Part of a small language model's weights.
Size: width 160, 5 heads of 32.
Architecture: RMSNorm before each block, no biases in attention or MLP, untied embeddings, normalized queries and keys, local attention windows, shifted keys, gated attention, a norm on each head, capped logits.
Each number is 50 + 10 x the weight over the matrix's rms, rounded and kept within 0 to 99. Layers, rows and columns count from 0.

# layer 6 MLP down (transposed), 640x160, rms 0.0918, rows 332-375, columns 80-159
51 42 55 55 48 52 57 52 50 62 58 46 58 42 54 50 42 68 50 50 78 40 49 61 57 51 48 46 44 55 51 47 46 31 49 46 74 56 48 27 52 46 45 62 28 48 54 28 54 49 40 43 60 64 52 70 63 47 39 50 41 57 55 47 55 38 42 63 33 62 45 72 48 46 41 35 59 31 49 35
63 54 45 53 55 51 51 46 51 23 67 65 72 39 42 61 51 55 51 48 51 46 53 63 50 36 43 40 46 36 70 67 53 63 40 43 57 56 59 65 42 68 79 62 62 53 55 46 57 77 53 59 59 49 42 34 36 31 39 60 55 52 56 51 68 49 55 67 59 78 43 50 50 46 40 58 54 41 53 55
54 62 55 50 60 40 41 56 64 52 55 79 57 48 56 58 40 52 41 35 61 46 48 60 52 32 46 47 37 55 59 46 60 50 60 57 45 54 52 52 62 36 45 60 56 36 47 55 53 52 47 28 43 56 62 49 63 40 49 48 32 68 51 50 60 47 37 58 53 54 28 65 58 52 42 58 61 48 52 37
64 51 66 55 62 45 49 49 55 47 54 49 43 47 56 65 50 53 36 57 44 53 57 69 53 35 54 55 49 54 53 43 60 74 52 50 48 66 52 46 46 66 35 51 68 53 55 53 62 49 39 71 25 45 46 46 44 38 62 57 50 53 55 56 50 56 54 51 40 72 48 66 49 42 48 48 52 50 33 49
59 52 45 56 37 77 47 58 48 43 49 57 42 41 45 46 48 60 25 58 46 69 52 52 56 44 54 36 61 70 60 69 55 48 44 52 36 55 51 42 63 51 69 60 34 62 51 45 34 40 43 56 63 49 54 42 49 69 59 47 47 55 53 54 48 38 34 46 55 39 55 45 49 66 53 49 40 38 57 61
49 30 41 44 50 65 46 48 42 26 50 58 53 59 60 57 37 42 45 36 50 74 56 62 40 42 62 47 52 41 29 47 47 50 56 54 49 61 50 53 38 51 43 37 55 49 52 52 44 67 53 56 51 42 39 69 46 48 54 48 44 65 42 59 60 31 36 39 66 55 44 62 74 31 57 40 65 52 42 43
28 60 44 48 37 52 70 51 62 59 36 41 44 42 47 41 42 39 68 37 55 51 52 60 38 48 46 62 43 52 35 39 56 42 35 58 54 71 55 34 69 51 48 37 61 51 66 52 38 31 64 41 27 43 58 69 29 46 66 58 54 42 58 64 36 53 30 41 54 62 18 45 59 67 67 50 40 52 37 38
61 48 42 43 21 47 50 55 46 54 64 48 34 61 39 55 42 49 51 34 41 48 41 42 43 49 73 52 59 54 56 46 58 30 61 40 50 61 52 50 61 57 45 51 64 48 61 54 52 47 49 78 45 53 26 50 36 47 48 57 67 29 45 57 46 61 41 57 56 43 53 59 47 48 60 49 54 48 64 47
43 51 42 48 53 44 26 31 46 47 36 57 38 39 49 60 39 43 45 55 79 51 57 57 49 49 64 23 58 54 54 30 57 57 54 37 43 69 65 45 38 50 62 56 57 56 63 33 41 46 43 62 34 54 48 51 57 56 40 63 74 60 49 36 40 66 45 70 43 52 48 68 55 49 34 44 52 57 33 53
62 26 49 63 52 47 59 63 41 45 42 60 31 48 50 70 41 83 38 49 33 37 47 33 36 56 52 54 57 50 53 51 48 49 47 35 52 58 55 42 61 42 64 47 51 41 53 40 60 43 53 60 48 38 42 28 64 44 47 46 46 47 45 63 54 31 51 65 42 40 57 64 28 55 55 51 66 67 57 56
65 55 42 54 31 37 62 58 61 62 50 47 39 52 42 39 57 69 59 48 54 35 41 64 66 41 38 40 35 58 53 43 45 44 47 49 59 44 51 50 43 49 29 43 48 47 53 37 46 44 44 53 53 43 45 66 56 55 49 37 53 59 60 42 56 50 61 30 31 49 40 49 46 43 56 45 45 33 56 46
46 48 43 51 23 48 53 52 58 41 56 55 83 52 43 70 46 62 52 53 51 67 32 32 40 51 52 46 58 44 62 54 69 23 63 26 43 51 56 39 51 53 52 41 41 62 44 45 39 68 44 66 53 51 43 46 61 45 53 65 40 28 53 42 50 51 39 43 76 47 57 33 47 34 54 46 52 54 67 25
57 53 43 42 40 41 52 57 64 42 65 62 56 54 45 55 41 42 63 47 62 48 42 53 57 63 51 50 53 71 52 46 54 36 55 59 51 64 62 47 62 64 49 55 49 56 38 49 50 54 48 43 59 47 54 58 35 39 61 56 28 39 31 33 40 50 47 52 60 60 52 45 58 55 32 47 54 58 56 56
42 44 52 43 51 53 53 44 27 48 46 40 73 53 49 36 57 44 38 51 56 59 59 51 40 27 43 34 34 60 50 58 41 58 54 68 57 53 53 72 42 73 31 44 50 68 60 59 45 66 49 50 51 59 41 55 56 39 59 31 43 28 38 50 41 37 45 59 49 49 62 56 44 43 29 27 39 51 36 54
53 59 43 52 39 43 59 29 39 39 77 54 58 40 56 51 36 67 34 41 48 42 48 56 69 54 36 48 61 41 50 62 49 42 50 58 52 44 51 61 50 50 55 42 43 33 44 48 45 43 39 34 69 65 53 77 33 54 62 49 49 58 61 48 42 61 59 52 49 54 44 54 62 44 47 33 44 41 43 50
58 52 45 45 55 64 47 42 61 77 51 47 53 43 43 49 48 48 54 53 53 45 38 61 50 41 54 48 59 74 67 45 71 47 56 51 48 54 72 52 60 66 40 82 57 66 48 56 54 46 70 42 56 41 53 48 50 35 63 35 48 45 38 60 34 65 62 60 51 50 48 52 61 61 46 65 44 36 40 58
75 53 33 27 47 50 54 57 62 56 48 68 56 26 26 57 31 57 51 31 42 34 49 51 54 69 62 32 52 28 63 30 45 64 44 38 38 44 47 34 55 68 41 55 42 44 55 55 55 56 61 55 54 65 41 66 51 55 50 58 54 58 58 39 45 46 59 58 63 59 57 56 56 41 44 57 48 50 56 42
43 76 27 32 65 42 33 57 36 35 50 53 58 57 51 60 44 52 55 40 59 60 36 35 52 58 43 52 48 65 59 51 34 43 71 39 36 50 33 51 61 43 33 52 59 37 41 48 49 59 59 64 46 46 56 28 47 38 53 38 43 49 60 50 36 64 34 42 48 58 50 44 36 47 47 39 59 43 53 39
38 26 54 43 58 34 61 43 39 62 35 22 41 37 39 57 44 49 55 47 55 52 61 59 46 52 44 45 30 57 49 47 50 36 58 35 57 74 23 49 52 55 25 51 45 59 35 42 43 66 55 55 56 45 49 57 57 43 59 50 53 45 63 52 63 54 59 61 55 47 54 67 37 54 61 41 41 36 54 57
41 70 57 30 59 69 26 56 64 64 51 52 50 50 52 66 53 35 59 40 45 62 50 42 54 46 58 49 58 61 38 55 42 54 31 42 50 65 44 49 61 57 41 40 49 59 36 45 45 39 52 53 47 48 52 52 41 49 51 54 56 51 54 49 39 72 57 56 55 41 39 46 47 58 29 55 53 54 30 53
56 53 47 45 40 32 49 62 55 45 49 36 65 63 63 43 73 42 48 21 59 40 51 52 53 59 50 42 53 46 20 35 53 44 38 35 49 48 36 49 46 43 48 54 33 54 49 58 42 50 38 53 57 30 64 39 54 56 64 41 43 52 35 40 37 49 30 57 58 44 48 49 43 33 38 58 37 48 48 48
60 55 41 57 51 38 46 49 50 46 43 57 43 30 40 53 72 50 68 41 60 43 37 42 36 37 44 57 46 56 46 44 46 41 49 61 59 61 49 74 54 61 37 52 46 64 55 44 47 46 54 44 36 59 52 56 51 36 37 41 69 39 54 53 54 70 45 46 35 60 50 61 51 56 47 50 47 54 62 63
47 66 44 44 42 68 45 57 46 51 46 66 61 67 53 48 36 36 61 38 54 43 59 61 29 54 57 43 43 58 52 45 53 54 54 40 56 58 68 53 50 49 65 56 42 60 52 38 51 61 44 43 49 40 47 57 43 47 44 36 61 49 49 35 24 44 62 37 50 49 40 57 55 53 30 51 59 63 54 55
44 46 54 54 52 43 54 67 62 54 52 44 57 39 64 43 50 39 43 48 66 40 71 49 50 49 66 47 41 47 77 22 54 42 49 47 46 54 48 57 57 41 35 65 71 51 60 51 52 48 44 43 48 43 57 66 38 50 61 62 39 61 40 41 49 55 48 57 48 48 67 58 60 39 58 50 39 57 58 35
62 38 48 70 32 40 37 58 62 51 63 42 47 45 36 46 42 37 56 50 41 49 36 60 50 56 37 54 75 49 73 55 52 68 76 31 36 42 41 54 49 35 54 41 44 44 33 52 51 42 49 43 58 64 48 56 46 48 54 53 35 43 56 38 46 47 54 45 42 59 64 71 38 37 57 46 67 61 55 71
51 42 67 60 43 41 38 49 30 56 73 50 63 72 44 53 51 55 35 43 52 33 49 54 37 50 46 60 45 44 30 54 55 43 60 53 37 53 73 40 49 57 47 48 38 63 40 42 40 54 47 49 51 45 48 45 36 42 58 72 50 53 61 52 47 52 58 50 49 47 65 49 54 57 58 60 58 39 56 43
59 74 74 41 41 40 16 66 37 25 44 56 53 56 45 47 57 57 58 30 58 39 37 57 61 62 48 52 70 57 63 60 41 53 58 56 36 54 49 48 27 63 47 46 24 46 58 48 67 40 29 62 51 50 44 53 59 48 64 49 51 66 51 42 51 47 42 41 56 55 50 58 58 52 51 59 55 55 50 44
55 60 46 58 49 47 61 55 47 20 39 59 40 66 58 62 47 51 50 56 53 62 36 66 53 38 28 40 59 54 44 22 37 61 47 45 50 45 54 54 61 50 51 57 49 56 58 56 62 45 57 50 44 54 51 62 44 28 47 63 50 59 41 55 45 51 42 65 57 49 42 54 44 58 34 43 49 41 48 57
52 42 59 58 46 58 45 50 48 51 62 40 46 47 48 34 54 59 51 59 41 43 49 61 65 48 58 62 50 47 59 62 57 69 50 43 40 53 49 53 38 52 46 38 54 47 35 59 63 47 41 45 60 45 67 40 51 57 57 44 35 41 43 36 48 51 59 54 45 55 59 50 56 60 50 54 37 50 54 48
60 52 27 43 58 45 53 64 46 37 51 60 54 47 46 49 32 51 43 45 48 57 40 59 31 52 46 42 60 47 49 52 56 62 41 58 41 52 64 41 38 49 50 48 46 53 54 44 49 51 34 43 37 56 39 37 50 40 55 31 46 65 41 58 43 44 48 32 68 40 53 52 72 43 57 55 46 31 49 61
44 48 53 56 39 54 66 55 49 43 42 49 66 53 60 47 45 39 42 44 61 61 62 51 61 51 57 30 31 54 61 51 46 56 38 58 54 48 46 49 65 45 55 44 48 41 40 54 44 52 57 47 51 65 47 39 39 60 63 46 38 51 68 60 37 40 43 51 34 48 18 54 55 57 52 42 55 45 45 30
54 48 57 54 53 56 61 60 47 60 43 47 48 57 61 49 52 55 50 44 35 45 40 59 41 63 34 62 43 32 55 64 37 57 51 57 65 52 43 54 52 64 67 55 50 45 65 55 52 37 53 54 40 67 50 68 50 44 50 32 46 46 55 52 56 49 59 41 51 63 46 50 52 27 46 48 51 55 49 48
52 66 56 45 59 54 42 54 52 48 50 39 50 47 45 37 44 57 39 47 34 51 58 50 50 53 64 48 59 57 54 61 44 67 48 65 43 55 50 48 52 54 41 65 40 53 40 53 42 44 20 52 47 58 52 49 46 49 47 42 53 46 31 53 41 44 49 39 70 53 53 38 52 64 55 39 58 51 59 49
62 48 46 39 51 51 45 58 49 49 65 65 60 41 54 54 57 40 59 38 68 67 51 42 36 81 27 63 45 36 53 39 19 29 67 46 33 46 54 42 38 56 39 63 44 50 49 56 46 57 47 59 56 56 46 44 78 47 53 45 46 57 32 56 49 53 55 59 41 37 43 54 46 55 45 56 37 52 50 54
46 63 46 60 43 51 71 58 46 66 57 36 45 38 45 55 60 36 59 49 65 52 71 39 50 37 39 52 44 57 39 44 39 49 47 48 49 48 51 42 33 52 44 57 47 61 73 48 51 55 51 49 44 76 56 51 51 33 44 52 60 33 34 38 63 48 70 44 59 42 50 46 57 33 68 45 54 49 68 61
48 48 49 40 46 47 48 40 73 57 29 38 55 38 32 26 54 69 58 47 53 53 55 57 61 42 69 34 54 41 57 53 54 47 61 39 43 60 61 57 58 61 47 37 48 53 30 35 55 71 62 66 50 50 39 49 50 41 57 47 48 59 58 61 58 38 57 49 56 45 32 39 42 57 38 42 29 43 58 68
47 53 38 46 56 58 47 59 43 53 38 51 51 44 51 37 43 36 47 49 78 59 56 48 34 55 51 50 50 38 55 45 46 52 50 34 50 41 36 53 39 45 71 43 40 45 49 50 45 47 53 46 53 53 62 47 54 51 34 45 58 47 51 49 68 44 49 28 57 47 37 50 60 33 59 48 49 47 41 59
45 53 48 31 58 60 50 53 72 47 44 60 61 45 36 54 58 49 69 65 53 53 52 52 38 59 42 24 57 79 50 49 44 43 42 50 59 68 46 48 46 66 56 30 27 39 51 58 59 70 40 37 53 41 40 45 42 39 54 45 46 45 44 53 52 45 42 46 62 34 50 71 54 52 55 54 52 53 43 36
56 61 51 62 66 46 51 52 44 50 36 37 55 52 62 68 41 56 40 37 53 45 44 48 51 48 27 51 51 54 51 45 43 57 54 55 42 62 46 52 68 40 67 46 50 35 50 49 48 51 59 49 51 47 47 61 65 64 64 61 51 43 48 50 63 49 54 57 47 56 47 67 49 57 32 45 44 73 41 56
52 67 47 59 41 59 33 67 43 49 48 52 61 60 30 44 53 34 50 55 47 62 59 54 69 37 62 66 36 50 54 39 44 61 64 63 38 54 51 58 39 50 65 65 51 47 60 54 43 48 38 61 38 66 47 41 58 54 37 55 60 64 58 43 43 42 57 50 57 57 46 53 47 43 49 44 67 45 53 59
34 32 54 53 38 58 53 45 41 63 35 41 46 38 46 46 45 51 44 59 64 36 49 42 46 44 58 64 46 48 46 41 38 53 51 44 40 59 46 60 48 43 45 62 66 58 56 67 56 52 45 36 40 47 43 35 44 60 67 37 68 53 47 62 52 49 53 33 34 42 39 52 55 69 58 49 52 74 55 47
52 67 33 41 48 44 46 38 40 44 68 52 47 42 47 58 63 35 59 53 60 49 60 50 52 59 45 51 57 50 47 39 55 29 47 55 48 48 58 45 48 66 72 39 52 46 54 45 55 63 48 49 32 43 64 45 41 44 64 54 48 45 53 49 43 49 38 55 62 46 65 59 52 52 47 54 41 39 54 46
51 67 42 49 45 62 40 47 54 40 57 40 47 55 48 75 53 53 38 50 51 68 26 53 70 43 39 44 52 65 47 61 56 45 47 42 75 63 48 69 69 52 41 41 48 47 38 48 49 63 72 58 46 49 50 48 50 43 68 49 44 50 50 41 44 53 43 60 51 50 47 64 53 58 27 57 43 45 50 37
57 48 49 47 58 56 49 57 65 62 51 41 57 45 20 39 56 41 43 63 46 56 51 44 33 50 57 47 55 64 51 53 46 42 50 56 56 44 25 49 42 44 44 63 47 48 48 53 56 53 39 31 45 57 32 57 62 51 45 43 51 62 65 27 40 45 44 57 53 63 56 52 34 51 64 62 63 32 41 42
# layer 6 MLP up, 640x160, rms 0.0937, rows 333-376, columns 80-159
56 55 38 40 63 42 73 32 22 47 56 71 58 51 48 44 67 69 50 51 34 55 54 23 31 46 59 42 35 61 57 68 59 49 45 49 61 46 49 55 42 37 46 67 70 64 58 58 40 49 53 54 42 52 49 63 38 42 47 63 52 46 48 74 46 37 48 52 36 48 39 54 45 75 55 83 62 43 53 65
50 56 45 55 46 41 34 54 50 31 39 46 61 59 37 41 49 58 55 47 53 52 54 52 35 43 47 72 33 61 56 52 45 48 30 43 54 44 44 51 46 42 36 50 62 54 25 51 40 57 52 54 58 45 45 49 56 53 49 71 56 52 38 41 42 58 60 46 41 47 45 53 46 52 46 36 66 61 64 42
48 37 56 52 41 50 59 52 32 29 49 53 50 48 49 54 38 55 51 56 58 60 48 49 58 46 49 58 39 47 54 37 38 25 43 48 46 32 66 67 56 50 49 52 58 61 60 54 46 55 50 34 63 60 46 61 54 55 57 65 53 47 30 45 39 63 54 63 52 48 45 69 49 50 37 42 49 56 37 42
42 48 50 45 34 62 32 34 51 56 38 48 51 68 41 46 54 41 49 62 49 43 38 42 33 39 56 47 47 56 52 39 31 70 57 55 48 43 48 65 53 64 29 50 59 48 51 42 62 51 54 45 55 40 31 56 43 52 54 44 41 42 24 46 39 57 63 72 59 51 38 50 35 63 58 47 48 63 41 40
65 64 56 42 37 51 61 57 62 46 61 47 47 52 51 47 57 56 67 36 42 52 37 45 55 51 73 35 60 49 42 31 43 53 60 49 49 37 62 46 52 34 57 36 51 50 43 63 50 54 53 63 51 51 39 50 36 45 47 59 52 60 44 45 65 51 39 49 48 55 37 49 36 57 34 49 57 60 56 33
48 47 42 62 52 49 51 33 44 63 56 38 55 62 43 40 52 59 58 54 32 61 31 29 46 54 59 43 60 57 48 43 48 33 58 58 55 48 61 40 40 49 60 50 61 32 33 40 58 36 47 44 30 59 32 58 43 55 51 46 50 46 55 55 44 38 51 38 61 45 56 39 39 70 41 45 41 39 41 49
43 58 51 34 58 57 37 41 47 45 41 67 56 61 46 45 51 57 47 38 53 63 60 44 47 39 56 37 42 56 45 58 43 26 41 53 61 42 54 52 60 36 58 56 56 62 43 55 37 36 50 33 36 55 57 45 53 52 61 38 45 58 46 56 48 75 53 43 50 40 64 66 43 47 54 42 39 33 48 68
49 41 45 51 58 46 58 47 45 45 56 44 58 48 66 40 44 60 58 52 53 55 66 65 60 67 41 57 58 24 75 62 59 75 45 43 66 57 52 64 29 44 53 65 57 33 67 65 44 47 42 56 59 66 44 69 50 53 33 56 41 45 48 43 50 44 49 62 52 60 43 61 50 44 41 76 46 44 48 25
50 42 25 38 71 53 41 37 48 50 57 64 36 52 29 43 70 42 44 46 57 50 51 53 59 28 61 47 58 46 42 29 50 40 52 72 27 71 55 50 60 40 61 49 50 52 41 60 63 47 68 47 65 47 51 43 58 65 79 35 78 53 51 60 48 54 50 57 45 55 64 52 39 61 46 49 66 52 62 63
36 37 39 55 46 73 40 47 41 68 45 56 26 65 39 56 41 57 69 59 55 58 56 55 52 50 50 75 32 53 67 35 46 60 54 49 44 55 68 45 49 42 49 47 50 64 50 53 28 52 37 60 41 55 61 51 52 52 65 42 43 46 52 51 73 57 72 56 54 51 42 44 41 42 49 61 57 46 51 47
47 54 55 35 48 60 56 50 48 51 31 48 26 43 63 48 66 35 51 62 29 52 64 28 45 35 46 43 51 64 36 48 45 73 48 48 59 51 50 65 46 40 50 63 52 71 55 63 20 68 55 46 52 48 53 51 82 59 53 58 54 67 69 44 61 34 52 47 27 46 51 57 56 44 40 52 42 45 54 70
38 32 53 40 45 44 32 56 48 52 51 41 42 28 71 37 50 46 42 48 41 46 53 39 46 40 42 34 65 49 38 64 57 50 41 43 42 74 51 58 41 46 49 41 60 66 50 28 57 66 46 41 46 57 37 57 57 68 23 62 40 56 67 57 58 41 43 43 38 46 42 44 70 54 50 42 43 50 41 49
32 40 43 27 38 51 67 34 44 58 70 57 46 49 42 52 49 37 57 65 44 40 49 49 66 58 52 42 62 68 74 51 43 48 50 49 49 62 56 35 63 54 34 39 43 56 48 58 35 45 68 55 44 53 62 59 49 56 56 69 49 49 30 47 41 49 66 55 48 50 33 62 41 55 45 39 57 50 49 60
57 51 48 46 43 58 39 40 24 53 52 59 44 44 51 37 44 44 59 54 36 47 51 42 63 56 51 42 45 47 36 55 62 47 39 47 50 45 52 44 56 48 33 66 53 51 23 51 38 54 52 57 27 60 47 42 26 46 39 59 48 49 49 59 50 23 26 41 59 71 43 48 59 44 61 54 38 58 42 63
42 56 68 47 51 54 61 48 61 70 45 43 53 47 54 47 53 70 40 44 56 41 47 45 54 42 52 64 62 50 51 41 65 82 60 42 57 42 67 46 58 61 40 52 39 48 49 47 33 47 52 36 63 61 34 45 59 39 51 58 59 44 43 27 47 42 59 34 70 45 47 45 40 47 51 60 55 63 54 56
60 39 49 53 48 51 63 57 59 62 49 58 35 52 63 45 58 41 48 60 53 36 54 42 57 50 39 56 52 46 46 22 37 35 38 69 45 46 57 39 59 48 66 44 43 50 59 47 50 70 45 44 39 51 38 51 55 41 50 67 52 59 62 49 65 47 49 58 39 45 46 33 47 25 48 49 41 42 61 46
40 33 46 71 35 58 36 61 53 57 54 72 40 60 46 65 56 39 52 66 48 32 55 39 69 59 42 58 61 38 55 62 47 49 47 55 65 43 50 42 35 56 59 53 48 65 58 39 41 37 47 57 55 57 39 43 57 57 41 66 56 37 35 57 45 44 37 58 46 53 21 66 37 33 37 43 51 61 48 71
48 57 47 53 37 41 47 42 63 48 37 54 52 53 53 55 63 45 65 38 34 51 49 50 47 82 57 55 49 48 43 51 35 62 47 49 49 49 55 33 52 52 65 29 52 41 53 62 49 55 44 51 31 63 40 48 33 46 49 54 51 64 46 60 40 29 49 51 50 58 47 56 49 48 43 68 51 50 43 65
44 47 44 59 51 58 41 55 51 30 54 45 67 46 57 40 52 50 53 52 58 41 53 45 52 56 36 75 69 36 60 51 40 52 44 35 47 59 59 42 57 39 42 47 54 55 46 36 51 49 49 50 39 47 47 45 64 48 52 46 50 53 58 67 53 49 42 55 41 53 47 50 56 42 38 60 40 39 61 55
47 52 65 53 55 60 30 45 58 52 48 32 43 47 42 71 51 50 73 47 41 51 71 47 45 52 51 50 57 55 36 46 53 52 50 49 50 51 35 44 42 48 56 48 41 50 67 54 60 58 52 47 67 49 43 46 46 71 49 48 44 45 55 54 53 59 39 42 49 48 51 66 54 52 60 63 35 66 48 44
44 74 62 36 53 35 49 52 47 54 64 28 60 46 44 55 34 54 34 32 28 37 49 50 47 54 45 44 66 44 66 45 44 42 60 66 63 36 35 49 47 67 55 48 45 42 48 63 49 44 53 36 54 63 68 43 57 44 47 49 51 70 52 48 48 52 71 47 39 44 49 50 56 52 46 43 69 45 47 31
33 53 50 61 31 44 55 51 44 62 51 56 46 39 45 42 53 55 49 63 53 59 52 65 58 41 44 68 37 45 57 66 58 61 50 68 47 40 63 47 53 58 57 50 53 44 54 48 50 42 36 43 62 54 45 54 40 51 50 71 37 36 51 56 54 32 46 51 41 45 49 49 52 49 59 52 29 33 31 51
59 41 40 58 47 54 52 61 58 45 49 53 50 60 36 48 37 49 57 32 33 54 39 63 46 59 45 49 43 48 42 49 57 60 37 44 42 52 41 39 52 31 55 60 61 38 65 57 53 40 41 58 51 47 45 47 56 48 34 45 34 38 53 59 50 59 53 61 54 51 47 71 48 66 45 48 42 73 51 34
40 49 42 38 38 59 60 55 39 61 49 38 60 56 60 63 48 46 48 40 48 48 45 31 27 52 65 43 45 55 66 49 39 46 34 53 42 45 68 51 47 44 29 35 40 43 51 44 44 56 39 48 36 45 66 71 49 39 50 48 50 38 50 43 78 53 38 74 47 33 63 55 73 54 48 65 44 62 44 61
32 56 51 51 46 65 70 48 69 49 61 42 43 47 57 37 55 40 40 31 48 62 49 50 42 54 54 45 30 44 59 56 48 67 41 53 57 40 46 46 57 30 43 41 56 54 61 61 31 51 50 56 42 36 52 50 33 41 39 71 46 46 71 44 65 54 58 64 47 41 39 55 53 48 58 62 50 51 52 51
64 55 47 52 65 38 51 49 43 59 46 45 60 56 48 30 48 53 49 52 54 19 37 50 48 52 45 52 56 46 40 50 49 47 45 49 45 40 70 63 55 48 53 48 40 40 43 65 50 54 59 69 55 39 31 42 55 45 47 38 62 52 59 47 49 58 60 48 30 55 34 59 39 31 31 57 29 45 40 50
50 66 52 56 52 40 69 56 39 48 52 41 31 69 85 70 50 45 67 73 54 37 41 60 44 31 62 65 40 57 55 44 34 58 55 51 40 59 56 57 81 42 51 67 62 59 45 48 37 48 78 38 39 53 44 26 59 51 53 21 52 52 48 64 21 42 50 52 60 60 49 75 49 41 52 47 58 36 36 62
62 55 56 55 44 44 47 52 53 53 56 37 51 66 56 54 53 37 45 50 51 40 53 34 45 56 56 68 56 42 57 38 52 64 54 37 49 56 40 36 66 61 48 51 59 39 55 43 48 47 38 60 42 54 63 54 50 75 38 53 30 53 50 41 44 62 46 53 45 51 46 62 32 55 61 55 53 62 35 46
49 49 67 47 46 49 60 61 65 56 58 62 38 52 55 41 55 37 56 46 45 54 54 52 52 46 53 39 52 63 68 48 50 71 48 53 44 48 61 63 57 55 57 39 55 53 46 46 32 44 33 41 61 41 41 59 59 51 68 56 42 49 51 26 51 46 53 59 47 61 43 47 60 41 53 41 53 61 46 45
47 62 49 46 65 70 53 56 38 61 40 55 61 57 49 31 44 65 40 37 43 43 42 48 37 40 54 52 60 57 40 56 52 44 35 42 63 57 56 56 46 25 46 35 54 48 56 54 52 58 54 46 31 51 47 55 52 37 47 49 57 59 49 49 56 37 68 48 54 45 57 45 70 69 57 35 50 54 65 45
60 51 23 40 44 40 53 45 51 59 57 52 59 49 50 54 37 56 35 39 44 44 54 43 58 54 57 53 48 40 38 45 60 67 60 40 56 59 55 65 49 49 57 61 58 62 54 40 61 49 63 46 39 38 52 60 59 61 52 59 36 64 41 46 48 35 48 63 45 50 43 51 62 58 53 32 42 47 70 48
43 46 60 38 44 28 39 48 43 53 74 42 49 47 46 41 41 55 58 56 43 39 49 33 52 50 48 57 55 52 47 55 43 70 49 36 53 53 42 31 54 36 40 47 55 38 50 45 62 43 46 65 34 51 44 42 44 65 58 51 46 49 46 60 40 36 63 41 54 53 54 39 57 49 54 63 60 58 48 47
54 20 52 61 54 60 59 39 51 51 46 43 44 56 64 48 56 49 59 50 37 37 58 53 41 65 60 71 67 53 50 49 42 41 54 37 55 77 40 58 49 35 50 41 59 73 25 50 29 43 57 45 43 45 64 29 46 69 47 43 45 30 38 44 37 48 51 54 44 64 48 59 60 62 47 51 46 54 49 47
58 64 29 51 36 71 60 56 47 65 50 45 56 44 49 37 58 60 57 77 41 47 50 65 48 36 46 57 53 64 70 66 35 35 42 61 42 40 63 61 46 34 56 49 39 39 48 61 72 50 40 42 64 44 53 50 65 36 50 47 57 54 47 36 50 67 56 32 57 38 67 47 60 65 37 50 45 45 44 39
61 66 40 37 54 60 42 34 24 42 50 22 40 39 65 53 44 56 47 44 58 41 47 59 34 54 41 51 41 50 47 43 55 49 29 54 57 55 66 52 55 57 48 54 49 55 65 49 39 73 46 48 48 38 56 60 39 51 52 43 64 40 39 55 30 35 36 63 63 52 74 54 50 42 38 74 62 55 59 52
49 36 47 45 41 41 56 56 60 37 48 64 68 50 54 51 55 61 61 41 53 36 53 58 51 49 60 56 36 45 37 34 42 55 55 51 34 53 71 56 56 54 47 52 45 45 54 33 61 50 69 71 35 52 42 46 44 49 49 51 52 51 58 42 35 49 42 51 68 53 56 48 50 46 59 47 55 41 54 40
39 67 46 47 45 41 51 60 46 56 41 58 47 36 57 61 54 51 55 60 54 43 57 35 40 22 39 51 39 41 54 43 66 44 62 54 79 51 54 62 41 42 38 63 64 51 55 38 26 49 43 38 42 64 49 57 48 49 45 43 52 31 44 59 42 40 36 55 54 47 57 64 59 53 33 54 65 62 39 59
61 51 57 53 55 47 47 64 49 48 42 74 29 55 61 54 36 43 49 41 40 52 37 67 33 53 61 62 65 53 37 49 45 49 36 59 35 42 44 38 57 46 59 49 49 38 41 52 35 47 62 35 46 40 51 36 54 40 58 46 34 47 53 50 62 31 35 43 75 41 35 49 58 44 46 44 24 38 46 57
32 48 36 53 50 45 38 64 72 51 56 61 31 49 48 57 54 60 53 44 44 24 68 48 31 59 36 43 37 52 51 63 31 55 52 59 51 41 45 45 51 62 43 43 58 56 38 42 51 51 43 53 38 53 46 60 65 43 54 47 57 55 49 46 66 41 51 58 34 30 53 50 40 66 72 53 52 53 49 40
53 64 51 55 43 47 52 60 36 47 72 51 54 70 61 58 41 51 57 40 54 38 66 46 56 49 48 46 44 53 53 54 54 49 56 47 69 44 39 58 69 47 39 40 28 43 54 47 49 42 49 57 40 65 45 64 73 48 37 54 39 58 42 50 45 40 45 60 46 62 45 50 57 41 36 63 50 58 33 52
63 40 50 79 40 39 49 39 58 50 56 46 43 48 58 26 65 43 51 52 67 30 62 45 57 29 54 54 48 48 39 47 46 53 60 23 67 28 62 52 57 59 57 46 41 57 56 44 48 54 33 41 34 62 30 29 48 53 67 46 51 58 63 63 42 52 36 59 38 42 49 43 34 45 52 46 44 44 43 53
56 60 61 42 38 68 34 52 54 63 32 49 64 56 66 26 70 47 51 49 40 49 59 53 45 49 58 71 54 42 55 37 47 61 38 45 48 41 48 62 29 63 35 63 47 48 66 40 36 59 63 48 54 49 47 66 37 66 56 44 45 44 38 55 34 37 48 61 51 43 40 44 54 79 59 44 60 53 58 29
40 52 51 63 45 27 55 40 54 36 47 52 59 51 61 35 77 48 44 58 50 41 26 45 35 50 59 57 41 47 59 63 55 54 59 61 64 47 37 37 43 48 67 31 48 57 53 49 58 61 56 68 41 56 48 58 68 42 44 74 49 56 56 57 56 57 41 41 59 63 34 56 46 44 47 47 48 36 44 33
44 78 52 50 37 58 21 41 38 37 66 41 45 64 37 48 52 58 52 37 35 61 57 59 55 47 47 45 21 45 49 57 49 52 47 36 33 47 39 64 43 30 44 44 46 53 26 45 55 46 51 61 62 46 47 46 57 53 68 55 50 61 36 51 56 52 62 62 57 44 73 36 74 60 40 74 54 60 52 37